config.toml
num_hidden_layers = 15
hidden_size = 512
num_attention_heads = 4
num_key_value_heads = 4
head_dim = 128
intermediate_size = 1344
vocab_size = 8192
hidden_act = "swiglu"
norm = "rmsnorm"
norm_place = "pre"
norm_eps = 1e-05
positions = "rope"
rope_theta = 10000.0
rope_fraction = 1.0
qk_norm = true
attn_scale = 0.0884
bias = "none"
tie_word_embeddings = false
parallel_block = true
init = "uniform"
init_std_qkv = 0.02
init_std_o = 0.00364
init_std_up = 0.02
init_std_down = 0.00225
optimizer = "adamw"
learning_rate = 0.00115
beta1 = 0.95
beta2 = 0.98
weight_decay = 0.19
lr_head = 0.00874
warmup_steps = 308
schedule = "wsd"
decay_fraction = 0.689
decay_shape = "sqrt"
final_lr_fraction = 0.1
batch_tokens = 262144
max_seq_len = 1024
doc_mask = false
train_tokens = 1173000000
max_steps = 4475
dataset = "wikipedia_en"
Each number is 128 + 24 x the weight over its row's rms, rounded and kept within 0 to 255. Layers, rows and columns count from 0. Numbers have three digits each. The size before them is the row's rms in percent of the matrix's.

# layer 2 attention value, 512x512, rms 0.0296, rows 86-127, columns 128-191
093:128134164108098146144156124089121129122110103164112160142150114113105150156096145174165148139149166108080136121152162188131107094146049153136159152149122115184140148140153120110135191099091131
096:090087118172159115115174132132099154126140128135145119108126120104120081111123155145136105125134134167115145136133148112106126108123134160122145145106109124130123125097134161099144142122143129
095:075132138104102099136091124134127128093127120092136120160115095120117136135144086111127138124144110118153114155123080121129147110118147158122102115133145156092135034143129121142146127166134101
093:118160135133126139124144121152111097121132165143108137190129130135131109199137103180151077127120133111110144117120108157111159127103106131135109118155161126141138124123113137131143172125089098
098:124148133111119118119098117111110112126138138115146094156125105129078167127143100159130178145101093151102140138126103135120131092116100092171103134134159132111122105119172167109092112126094158
088:086143146157101158130134137191149119115140177158121157103093131164097142165136144155089142160131138141102131133130120133110106155136139136126088102134138134105141128137142085148122132142145085
097:115124124120120142121158131126155145121136093136126159182114137140110146110146079153163109121105132074093119130146113169109127102139122094117140135120091092134131084120104153161101142141167121
094:110120113131060130116114117162134131145118158125149125148137109163137095144118099080127134144084173170188111116163115144121133177129094104142143119118115125138140154121138147117088152138115163
091:132128142107121126130129161106166149149105126116118128083120134100125159155103156129154093178167094097102138113119111167135150144113146102119100113160140075094152143115158096083131113102148131
106:116105105125111120124169131132136167115081144119139103099144136129071112145115166111112150128139080120075169162113160142133165129126141138102152116139154149122136105136116102097141154120139101
087:157126152173130140114087125169109114124124112111118090121156150122130139114128113178112164141100092141106103117093123090163089110130101112150093113118131163153148128134161135143119150155166166
102:134128118123172111105116135075077149129135124129105168133090104124092157088126106194127165180149131152113146132137133107112112104127139143162116144146128113082137109116126154113104093155113099
094:152095115151116109153151140147159094109122131116110134128176163137110121160140128143145116123096143145123177159144127153102138167138072103131165158137108131163164142122126083152116205128101117
100:061119116215135131108100127142124181165138115152154111140117064145123102165119131141157127150099153145158138136075117138134121116124185086087100110126144073121110182112147138101099063134148142
092:129098110153105150133101115132194149158127174121139148096110123139091179118140099110128114136100137174116130126122115117166146148108133114150126126148157130075112117141120112149149074162124145
087:128116124098105130136108116118155097118099092110144136139122124130146108172107164107131093135156144095153139147130098120139177147103119148089141159130135072150134142116071118121159164109126149
096:148122109148119110104107115157100128110134102115161156169176125126131112065146135079159160091108157134110146123130121136127132129141133081119158110137122109143130194119097148106127178131168160
107:121145177081181140118173112150106123155144178134111129112135161102192159111118129107118106144161109075139104104140125145108114157125093150151177146123157125119122098150151097109126136092125117
100:111113143144146115149123148148162102135127138135180117135140113134115164088109107127115121120145149123172112156136090109114170133094109142147160133105130148122143146115127069147107172129155142
094:185116092121109103133157135105141148105127143137115094148144133104078088113157122150166086098089166083093182151116138130128146134123084125134124146152106161164152157114116133116132197145086111
097:135135105134127132136132145141091185138139105089057084169149168107109138159145092122105165154163119074103112143148128154115136193141136132116158107131129074094113112124118109092110093115141200
100:118159135133115129138094133117152124147123118129122120122115086164110159165141079095155141119087151154121127122122121134148110080142151036117117132110091070121135152146123160076089088107127128
095:118108142124132136147155127084134154143129135127177119058160123115126169097152160133155099110106139088114178115141131130130120117132150147093111147120162163132139122131132137101122189135139105
102:139126156156178120124143121067111131117157097105169154147095147133098149118094131193138113176173101113101114145106143121114133100116126112152144116103121094135134125104140130120131151120139125
080:162133132094141117141160144122108105106136119094073136163149136145150103154112167144152145135123136121128144104151141127105093121135128137112161151116105153180125140114093104105117181094149168
086:124176166113107131119156125168100089127095133140130100161148147120112112132161159149120111131141116063125147116154146098123099098111112193106107118126119128174138170121144123140130160106142120
103:146153121124138142140138103135125128114110124122168132139113073190182140131156091119185114173104201118183120130130121165133152176109125097129152154133124103106133127098137135121145132106092135
102:158132120171119110124121122119087138125147142151133142142094091113091156115159128166154151118116145115056153135136130155152116138119123117158135106125139166119146131123114137095129172131128153
089:097124152101154118122146107102118136138120107159189113118120138103163190085132126134100143116194128078133079153119094113150119176135148166142123115122106149121146065130110101122148140154164163
102:148116138099129124129148108158164096109115146093133149154125169149088109113118109104087186138126099139104156116166120131140109149132136091134156102144085083150118105132153134131071140129172155
092:133099126091121152115151135111156152113102179138108101090102108113107180088104160098142119116113124148137161095108117167119147129134114113135156124139142149120110105130155131150138114144107133
090:147130150113115122136130137138103112111158134154113085129154135115198088176165162140165113115119103143116129147141134132157139128137114146131131121128152129139159162125137151107117182114098099
086:124100113171098115134156141145157132112156136140116111121130069107149128179165158141154121141066152132091149123106113154127107114130102090095141132121111101140154154144118132091095085126126096
084:108127115106114135114126140087133167137133106104143105092143152171098153144142125162110123151135090164107091127107123133139138140120115052081119127146153155121116112134154086112084170098128144
091:113156130050136136105134122091113090124095129133112140126126148100091145100068140165096143124117129122124119103144113140081147129156100160139136158099064133149147095127090096113140157082152115
090:136140104196121113145077108140177134112133154155132105131117105177131128125182141095153137137110183167092144152116109107152128122100123064143099117165184126138127155105150080157133141152084147
095:141164105080117131115125134174087111132119164135065094147132103087146132120135132137124141132126114112154119139124116139136138158124100116112133133095128075107130122132092098098149123129090120
102:127120122140069138126118121132126133128142126096100128177128135124120077192144085107138145103111102148126142141120139142119108116154153128087122145151131101140135171127106157139116106098108136
096:186157154086125124114109130060132145136135135141164143133124093107133158151125152129122115156148135108121118084147098147152106142130101138159135115164147119106110096154138158121129091123137135
097:127122133109156135102148121149136141136132148118150099123155116126121104099120128101126159155162078131137109142144106144156107101120113081135159124157155139126123115131183145106089089123168138
108:128129134135093143122103117142142117125097160144123118136153126174100153156137117120105127162154163095086114097128112105113119149132115124144100122114116106141123157152086086161136107147109123
095:198136131101123095122076132152139089105110140122154134127144148125136143134103126146105057145117116143121155074109172132157098089134139159121108144144128180169153137132103140089164142117150110
# layer 2 attention output (transposed), 512x512, rms 0.0296, rows 86-127, columns 128-191
093:104167124124129114112139112158110111156135163132167126140158107143156119122173114112108152140130125137155149129120138124154141118169182147136114118103121143103112138155113096158137161150143134
095:164119184116137114130102119169144113190087128134145110085128132143133146101120123109118167168147184105113116122141144123108125151124157126140110159163093118094132151169097144093181102117170096
095:106120120131152183132122143115124132137156151160095089126139118127120114134162144159141069106130114112106110126140148135165134145137138100144121140106114107129181166081135110139100127107126133
089:157123136112133133112143097136113143107151122136165127138126119105106137113172139107096116121113097140147145116155169143167143136150149137148103146075111121144122126111128135155127134144113127
098:147179109106114110160103153141116131101149124138085087157133160140144148138143147139140081102104130096159118128119142148164097110104144136177170118107106112123157120086141145106097136139141127
085:130108135113154116161127142097157114082123145159142087151147145143133138127150140110115119127146125162128120124125139096130137128102149103127121125140116121153109081132161129128114140130158161
095:141116095137087122116117105161108151098090118125178165133122113111122122126153137122117152167130138129151158135104142103089138152149118150126126142140167123130150134170155172132141140115097111
095:150121120131191079152178146154136108096098131114100120129151116102099192138146132113088155160152117118114131122103138112118148142155155116143137161158156115181069123165129176087119113119115144
088:083106148123130123125137132100155114147112128107142126096082140134146088084066197134113152105144104136091157117144125105143108134164139102139132131152135124150117038151083119131174087137125110
106:141129123153112126135083113123142137128095133153142104162124108148175117090107134123139119158099165098123111144133095119143116124163143151094080111113104136066137179099150084160112086126128144
088:117158090103135158143145177083126163121169169137106098125179129153128127157147112165131077054128125115150122170104151129127131099102128114135124111133131128135123134105164120152092163134104110
103:104129156107107145148125134134166095177131126148153099109184161134130122123183144119152115123139154120126111120132102159127092152123129108131115128118082126150134114133127125121135163137209119
091:132147139125127128111122113170104139146109123118161141141132097087115117098130128115095142123116151087140156092151124134134117108139120158108125131111168110098136139145138124117131087125153119
100:167134146114125127105113156112156142143083131087124174150113153140156159106080138137109161125143160129120131133071165130126133141137122114099129150169133150123098115153115159113153113110110110
085:116129116099134123135140171105186116101105121112113127146095134116116123105077165132120116096121133147112125115101095128136112163070111109091155087148146117141146094166107143104134116126127168
088:134070119141157165124161132127111157156177139098125132130125128088108097132120131105130140129129108104125137116163138143138122096158127135102102113092151130143150156134109097137153132123102120
091:164162121138098134143122126152104142148115091086114129148136137104124133121127092160152132147115175112133131121120151151126130098135128190123122150109146148101129163123158153131113102139090111
101:150125160146142097155138118124118125104153104121143122129152103154107143130136149159116204174132157124124137138116121127126135118115149121144122152142127146142087099099128104108107133164154135
101:136121136113162122132124158119103138131122126100095123140144151093109122150091156180135194126155149106109122133095126131125133122134085120123132150190174136104134155132134134087146104140101120
089:060127112126138080130104111147140124126136119147129151118130131130149107099103136096140118104100100126159115119167111148154132150130147117140166114133155104129180087153127117122168104142140151
097:092116118156122073126137075091161111088129089110175146128139127191132154135137138131160139158139082127117167140131148152109105120180128110143116162161148164189105106134122115124107144118107109
094:179159085131111091134152144145127119104121142132132179182075148112161145132092122134117115134121117130125128142122124130121135127109113134152175127137157105132139063103120166155139128133083136
092:100166163123117102148101118145118125150129109127125132122115141126171112109095131133127118175111172163164094130147123092173141156084159155144173103127112122118134134136117120114160070121164200
102:144163150093098162149105155156123136197120136148161105116151114141121104124143132146137159078100154092116146085131111165160117093158096152137139152130121147083168126099147096123119135149129083
077:126135125137125147123142106139103132163165126122170143105151117119119113139177085114115120126126103110144157132147117131139158073181131149140099145090103136128127151105136120159126151141098082
087:128098129135132104149151086115088163083125122148125135126135146130129139125152121090140142171122108138165124153141164127133119112110144130128092143108123148149085137129130152133124114131103125
103:095139172157150123126156179140140163166167112139106147093105118085114153079126171142124138121148125125115155086131127127138137127116145116079160121098170122164160114169116132127134125104113154
095:122195147092125105137125112114167113142129129147148112128136131162174137135144122147137064114097123132152132106169166157166144121089166151152154136125090131128139114117125143141102110140143157
087:147138143118144170116127146109087144177148134088102105147159119101114116144134133180119141133135180135143135135097098121117136133121142115100097124092126148096129196122141101131102141130135156
107:152117126142131129116128127133088135100135148155158096133143145119150121131168151123134128167179136088130125158174130101100128125113119109128085120107108118143133114107133115102164153149168095
088:092129131140139106142124169127147121119119132144097113132116134147144104112118142110131106127148132130098127121127120105138114147132120083138154129157136128131136079123115121099136098122167147
089:137152129135134151115141093140111124104100111088136142143160104139107159127114100121096121126126122135143150131093155115161161116105131150125122155112117145139081131128163124163088110127101125
080:091168131132126064108107112127154115126092129130153152145092150153168143086095147137127112139157117118094141132135135118160141151156129091155168135170148106106146036146107147124168101105146133
085:137102117110138135092148105089132122129111132067130126124153128101167120142081152163096173143143128112083138139084136110126134152154105126118087129202114166164067133151123153096132105124108108
083:112132112132139082143152129127125144163151144141147115104136120126124096140137127141133151141160116119106140118176119083109104142141113125145157152133157087122115147134084077152135143153116129
084:082132130095114176115118144114144118115132137117131134137112125099128133122087152150136110068124103120129137101116121150153130118060112131098150104117142122120158084131126150113126115125132149
092:087120121146142105141123154121141105090165151134118117122151143169150124155161136097143100107136099128136126116144122139151126120123153069112140135098133107161088100085136085171110179135125144
092:151140084152100127115118087134125126118121125125140150140127109142107142134158080101133113124103102119131135132127116150130134122184107141121109150135142123115123152112167135175126125146091088
090:109128140141131146151171147124136121141122139151127095138112162104116122097095188157130088122161134150106150113177124122135122117112137111155121116073132122123190099095058133144107139143158149
096:183153134146092136108119127123116147095132114136111092156128142136119180113112150148125123132100157088113137150143125137116112111130129152159103153107121115111127144092120113122118134172140087
103:136144168084135131117167134116112124096130148155124147151108131088139119115148132112110117130150149145156157111109147113154126098091134145131141111080139099157111086117102141112121153114144136
093:129119132132122153167153082159111124139141116167106117112144130113123134082146130133085121105080167124145115123158141093124142106069143169166123111091088101121140136127149155155122130140098128
# layer 2 attention query, 512x512, rms 0.038, rows 128-135, columns 128-191
101:108144161109146084127115114133123123109171126094131162099128131145139134134104119196084162137158090125088161108095081100121109066120177103128144132158147146125129132121119141175144092132107143
097:131143106144094091167148154132137122119151137101127164125121119138135119114124110169062146121080126122110157109135143102101128140088124084117121111162163098126147120113133102170141100083127152
101:130087112138123115110118152081138170109153110174147122108175169149128104163111149117109136112152124149145123112130082164136187089139094129130143158190134116108115118111125129135160157150084126
090:152092132131121107085122114138127105120142115126149102128174134124101124161104152098113123105162122123164131184117115175177101084158126163156151160146095160104091144153117172099137121126087110
090:132104154147146108094159116122105141096145114132141077112148132095110140136128147124148100095156115130141108160127129140161124082155157135180148155174066146099095129146115142106137115125071103
095:106139096134102113101106132098086058133168157146115121122152121106133113128106143148143129077100107112186123119129157129152162076113142113137147132163120134117123106119161135152164106157094130
096:108143161098131163155166115111108134144105134145120180130130111122107147111146121122130089156100147154108152117157140118137118144097085094087096119072150119142153114100181133146093142145172142
095:116094160146126108118100103103146136123129121131145097129168145126097123126122136175134118108166081111175134176112132167152096099128155173132108149117116157111104127126098138105161127128132145
# layer 2 attention key, 512x512, rms 0.0356, rows 128-135, columns 128-191
106:128082150162119083084122125177121099125160097168053125076137136119131117118102178117130131159112152168132109133086173105170120097128133111110157117148164058123147183150142124147153146099125126
101:155170130164157087130145133188083094170143113125163125121168123118149133112112157135168156145157181148139096168133122176153151141198138154164146123127142139142144127154152119088104136116167138
107:082115182117154152129123143120063110133107135108113126127111080130115157089124129086109101092088134141146145082078146116126123153107146115131146144118127113167140130193108129113183105077157140
109:111078173129059115092115086110118113097135136118136124114096132159126150064108148126109125137130132099121115092095122077117126123120155106106096088107114104126139101188113134139165122102142157
111:140070155100092130101136114137115068083153138091142177109109137134096130084130135074118130127138097100146098105100141103144106122134138123114101088125112120095116078178138108113140151145137184
101:089115105090117111094133126160143125112135137120095123065133124164095104094130140137154147148141151138118111135073158132131111129132153166115159072137135100115108118166134115121113156110102111
106:141157086151135111160116201144098127135127102136133122179138118129091148157119139134122136147137107118127153106146101121119148157149124122180159146116143147134146177097148132102131119099150110
104:127095142097122143115116095124101141111140117101112132108109101158125118077128142121135164120147134114136109112076149106118156113111168105107145105155129097131141092169123127140140099126111134